Part of a small language model's weights.
Size: width 96, MLP 384 GELU, vocabulary 8192.
Training: a variant of SOAP for these matrices, 94M tokens.
Each number is 128 + 32 x the weight over its row's rms, rounded and kept within 0 to 255. Layers, rows and columns count from 0. The size above them is the row's rms in percent of the matrix's.

# layer 6 MLP down (transposed), 384x96, rms 0.186, rows 99-105, columns 0-95
size [ 90 101 109 110  74 109 106]
[[118 170  86 140 133 156 104 179  92 125 100 137 129  95 134 129 108 143 118 138 187 163 101 128 111  97  90 155 134 108 160 142 164 120 163 111 158 177 126 123 132  76 172  88  30  52 109  67 147 104 132 143 169  88 178 136 112  87 166 106  81 125 131 137 149 124  75 153 133 121 125 102 118 114 139 157 152 200 109  95 130 147 159  66 125  89  69 145 127 162 112  97 121 111  81 174]
 [125 107 119  96 187 176 104 153 148 107  93 103  79 130 151 134 136  96 133  97 107 135 166 151  94 100  99 145  94 148 178 177 162 107  91 185 105 122 127 126 134 156 157 141 156 216 151 193  90 142 141 142 142 145  96 131  87  59 113 170 101 180 178 171 116 127  96 109 150 136  80  93  87 158 146  66 109 120 140 130 161 168 107 168 179 115 134 139 139  90 117  78 144 160 113 173]
 [170 151 131 102 124 146 153 158 168  85 155  88 119 158 118 122 165 145 162 182  51 122 164 202 140 155  92  98 143 192 106 129 106 136 136  95 175 147 118 120 133 163 139 158 177  73  93 119 131 118  77  94 140 118 139  79  66  89 150 157 110 132 125 214 112 125 107 119 159  80 163 148 168  65  83 140 167 118  85 114 131 123  87 107 102 134 132 127 143 128 115  96 152  99  94 171]
 [107 115 168 188 170 112 105 181  92 109 165 120 151 156 124  99  90 104 181  99 154 102 107 149 127  86 136 159  87 120 130 140  80  63 171 113  85 151 128 101 130 101 107 136 130  53 124 131 121 116 190 125 155 120 137 178  98 168  99 143 123 170 138 128 173  75 117 123 167 150 132 158 130 140 157 138 116 151 140  91 142  81  98  43 126 170  99 101 158  87 157 119  70 145 173 191]
 [115 118  79 160 135  46  99 138 176 173  86 132 127 157 132 125 178 105 158 165 118 180  81 135 165 153 122 120  70 100  46 172 111  81 131  97 109 106 141  74  29 138 159 131 132 160 173 142 152 119 141 120 110 123 160 123 112 150 120 145 109 153 196 164 146 115 105 108  78 101 149 154 101 132 117  91 139  84 111  86 164 170 127 135  75 122  80 101 139 149 115 146 117 147 120 131]
 [160 128 108 136 130 184  87 186 155  87 109 119 103 109 125 167 128 114 203 127 109 133  99 157  95 142 113  84 128 164 140 111 106 119 166  60 132 148 193 165 143 109  90 178 138 158 132  77 114 137 119 114 163 113 126 138  75  90 119 133 174 148  79 106 112 125  63 180 110  49 118 100 142 124 149 137  67 118  93 145 147  84  84  83 105 121 118 104 128 139 147 110 185 168  92 176]
 [122 155 168 168 128  63 136 133 128 144 144 181 166  81 160 134 129 111 135 163 160 148 129 132 144  74 122 148 130 136  56 137 168 127  95 164 175  81 156 171 158 142 119 172 102 179 103  73 121 107 173 127 203 177 138 152 122 132 125 112 135 105 112  98  84 114 143  98 145  91 122 185 114 119 127 132 110  77 156 161  95 132 180 100 127 228  69 127 143 126 149 127  81 113 157 112]]
# layer 6 MLP up, 384x96, rms 0.182, rows 100-106, columns 0-95
size [102  97 120 104 106 109  92]
[[177 169 126  69 124 154 113 173 125 139 158 128 109 140 104  57 134 183 124 149 123 104 135 143 136 181  78 163 146 108 141 175 153 149 147  98 124 153 140 101 111 195 113 135 140  96 144 108 155 129 121 131 122 108 161 193 110 163 138 132 128 147 104 135 143  97  89 120 134 145 142  87 107 167 174 148 160 162  49 111 134 215 207  83 111 123 145  93  95 103 151 165 107 103  89  58]
 [ 89 118 178  92  76 149 156 146 116 179 195 101 130 149 132 102 124 116  92 148  75 173 200 138 146  85 146 163  83  62 143 128 124  94 101  76 185  96 155 135  89 159 132 148 174 124 168 108 103 126 106 113 170 148 110  75 146 150 119 101 113 152 113  82 151 174  92  97 148 114 140 133 176 102 169 142 120 173 128 139 113 195 130 167  97  84 114 125 122  93 113 135 123 117  67  89]
 [140  62  47  97 110 150 166  99 143 105  95  96 198 103 109  90 136 146 162 186 129  91 149 111 149 146  97 198 147 134 143 141 169 159  82 123 139 105 123 183 117 143 108 142  77 172 125 183 137 113 101  92 162 175 135 137  52 117 145 124 145  86 117 122 151 127 132  66 154 103 135 121 124 148 132  92 154 127 121  91 129 146 118 230 102 130 100 103 136 147 108 161 100  89 144 109]
 [194 119 133 155 116 189 107 114  78  96 124  97 137 112 138 110 156 109 133 136 147 107 180 108 105 121 103 151 103 103 118 150 160  84 174 153 117 128  73 181 176 123  94 166 116  60 125  97 106 138 130  84  97  74 101  68  98 124 171 113 146 153 112 147 129 112  86 116 130 156 132 146 116 118 104 217 160 118 201 129 140 100 147  94 136  74 113 172  78 115 131  48 117 124  96 154]
 [140 131 137  96 107 135 205 130  94 123 150 103 106 108 132  58 165  86  66 110 143 129 153 144 117 113 131 132 160 113 158 101 126 149  88 208 130 101 145 138 107 145 183 117 146 127 124 181 137 176 108 153 119 173 156 161 106 105 118 102  76  54 104 185 116 157 134  87  64 142 143  89 147 118  70 122 108 165 142 144 111 135 187 194 114 102 135 128 113 120  88 149 120 192  90  94]
 [132 112 169 130 132 113  91 111  56 154 162 135 130 100  79  97 147 105 144 140  78 116 113 153 104  94 150 124 111  95 111 170 101 150  97 161 125 128 151 208 147  98 105  87 167 102 175 120 166 134 123 100 155 125 183 118 130  92 175  88 112 160  56 160 134 153 143  41 116 142 177 113 127  80 204 128 167 164 126 159 151  53 120 122 118 117 146 111 119 149 102 138 119 184 103 144]
 [141 114  97 163 133 102 141 147 138 117  86 104 174 147 118 172 112  77 144 132 152 217 153 124 137 116  98 140 153  95 128  97  91 149 149 128 109  96 142 220 129 186 104 106 181 145 137  90 129 162  92  77 120 162 137  80 185  81 106 142 140  71 160 187 143 119 122 108  95 124 134 116 166 109 146  68 148 123 178 116 125 148 115 169  77  92 117  96 178  74 114 140 159 157 170 125]]